Weights of a small GPT-style language model, trained from scratch on English Wikipedia: width 96.
Each number is 200 + 30 x the weight over its row's rms, rounded and kept within 0 to 999. Layers, rows and columns count from 0. The size before them is the row's rms in percent of the matrix's.

# layer 7 MLP up, 768x96, rms 0.128, rows 290-297, columns 0-95
100,182,205,162,228,157,172,205,178,201,201,183,203,257,197,205,180,245,209,194,178,201,194,231,133,173,219,142,205,221,206,217,205,239,211,259,181,188,136,197,243,230,103,228,222,224,191,207,221,163,153,197,242,243,202,184,203,189,214,165,208,181,205,194,194,250,172,171,217,230,186,237,231,209,143,212,236,188,193,187,207,186,242,273,202,194,175,232,156,218,231,178,245,158,193,209,184
123,171,208,183,204,173,162,158,230,227,174,204,204,220,204,200,194,198,200,151,255,242,226,178,179,241,204,212,202,220,194,229,255,236,172,207,263,210,158,190,236,211,175,187,170,277,237,207,166,192,183,251,212,161,182,203,234,140,223,200,193,207,216,188,264,240,185,238,207,198,173,222,213,174,163,152,184,220,236,160,229,174,231,224,211,206,125,227,198,137,202,174,213,191,178,220,172
097,229,193,216,188,225,242,176,213,176,218,235,236,269,182,198,205,235,223,198,230,161,189,191,202,275,193,170,142,218,166,190,214,180,192,213,217,152,234,230,202,187,163,224,221,190,183,144,199,199,171,167,233,160,167,185,242,234,213,192,180,250,215,165,170,200,147,181,194,188,231,216,162,225,174,230,241,219,181,197,154,182,260,246,186,154,174,237,202,161,241,175,266,191,211,205,182
100,248,206,223,214,191,154,158,235,193,201,186,222,214,241,173,187,212,136,211,178,196,177,171,213,178,274,187,196,224,196,204,208,237,210,160,219,195,251,179,221,203,152,189,153,201,123,224,191,223,170,199,176,211,236,207,256,222,221,234,205,259,203,207,214,169,191,179,169,175,137,232,201,195,226,237,228,202,159,130,226,183,186,203,248,215,176,200,178,186,195,157,263,199,244,219,181
104,145,165,195,220,135,203,216,222,252,195,196,193,269,179,227,196,155,200,176,149,231,206,174,112,210,214,148,219,264,172,218,147,186,192,178,221,166,180,163,198,185,198,193,170,234,218,222,239,188,194,248,180,183,173,171,146,165,198,202,172,191,188,189,167,210,214,176,225,282,198,190,214,199,199,202,200,174,196,199,224,249,183,219,196,154,203,156,197,144,196,214,187,172,228,205,184
103,159,170,206,194,228,195,164,240,220,229,208,217,200,242,169,190,225,178,178,173,214,159,167,192,211,215,230,190,239,251,177,199,167,232,226,233,201,238,210,218,221,150,253,174,207,206,189,160,244,180,206,193,220,193,276,154,185,204,200,171,262,196,166,163,203,154,258,176,210,247,221,229,219,196,191,197,157,173,186,230,175,159,194,154,246,211,244,215,196,202,222,265,202,163,170,152
105,127,197,193,307,142,222,182,235,220,186,192,192,192,182,178,199,187,209,170,159,238,197,156,183,182,201,182,199,247,215,205,279,175,179,188,230,201,231,231,207,167,196,207,168,192,220,204,230,237,148,153,213,225,203,207,212,156,253,238,201,202,254,147,196,213,196,212,149,189,211,215,196,190,160,173,184,211,173,218,189,229,235,187,207,219,232,211,135,170,185,226,202,200,197,155,174
088,201,205,202,211,230,190,169,244,170,228,235,219,269,245,203,194,241,163,227,210,146,197,181,228,246,208,191,217,251,179,210,180,211,165,164,179,162,217,218,205,212,176,195,213,180,220,202,203,158,243,211,171,240,195,189,227,128,182,170,190,229,233,157,181,237,205,212,229,242,221,176,161,180,208,193,197,146,164,198,193,146,195,225,204,240,160,224,196,184,265,197,267,190,189,186,127
# layer 7 MLP down (transposed), 768x96, rms 0.122, rows 290-296, columns 0-95
099,191,208,235,270,258,186,183,159,170,170,232,193,167,208,211,264,195,199,177,189,181,214,142,186,254,175,245,160,188,216,213,212,226,207,185,212,240,213,229,245,195,229,211,176,209,177,177,190,221,220,197,181,185,184,219,192,148,231,191,168,221,168,187,191,225,179,192,224,194,196,189,198,176,127,204,195,236,236,237,193,206,202,159,152,310,207,221,178,260,195,160,188,189,173,204,235
120,221,214,230,268,226,234,186,229,255,138,173,195,174,201,215,148,197,215,194,211,248,194,196,188,196,268,194,236,214,170,230,200,196,239,228,233,230,205,201,247,183,239,214,165,175,195,184,154,172,235,170,209,220,164,175,212,160,232,210,224,210,198,207,137,246,231,236,191,222,210,229,204,212,224,227,179,149,173,178,203,198,211,250,192,118,246,186,229,201,239,217,173,177,231,196,241
097,167,176,213,164,221,244,174,234,179,272,222,188,176,173,182,183,218,208,202,201,161,212,229,190,241,155,215,169,163,170,165,193,173,191,190,147,197,180,223,214,237,185,223,190,168,228,147,224,264,187,156,226,250,213,244,221,194,217,196,237,203,208,182,217,197,213,218,201,207,168,154,194,198,232,138,166,162,170,205,159,240,149,265,206,200,197,158,200,175,217,153,185,228,222,249,160
100,113,217,202,202,182,213,143,226,219,243,189,161,180,194,224,198,225,225,230,169,181,183,239,197,205,234,224,196,190,246,144,219,220,231,246,211,184,192,234,210,254,176,193,234,237,204,206,243,231,238,250,222,243,214,205,128,178,214,202,208,243,230,211,219,182,211,217,257,222,154,223,158,229,205,185,200,239,189,193,142,150,183,180,229,210,202,233,192,171,192,197,230,244,170,247,203
105,139,199,203,144,221,214,160,225,208,190,165,195,219,139,201,190,263,237,215,192,208,191,223,161,234,139,206,243,237,198,196,239,164,194,203,235,240,208,241,211,246,258,250,202,218,245,192,220,204,191,230,210,154,194,173,212,179,136,164,165,213,180,202,211,202,184,229,210,230,199,187,232,247,202,223,202,159,237,227,226,205,116,220,237,179,181,183,223,193,188,203,196,219,226,156,226
106,151,210,202,223,165,228,197,189,238,198,181,203,209,145,225,208,179,246,173,160,244,185,189,216,168,200,269,192,215,237,203,186,177,162,172,180,219,141,193,189,218,187,215,197,209,219,218,168,212,250,201,198,231,180,220,205,225,195,226,176,198,218,196,200,202,187,172,252,183,178,184,207,165,239,251,144,155,240,259,236,234,159,179,215,281,243,157,253,203,163,237,201,164,177,235,184
102,191,149,181,225,237,148,183,232,178,170,191,167,173,155,206,192,256,176,202,196,184,202,160,194,141,216,262,219,196,248,195,205,167,231,154,240,227,219,187,182,149,223,173,196,201,193,172,210,199,218,220,165,210,222,239,233,238,206,223,251,261,238,169,191,188,169,178,165,189,210,157,204,169,213,191,229,202,156,131,291,156,213,205,207,215,198,210,224,207,173,215,166,191,215,187,208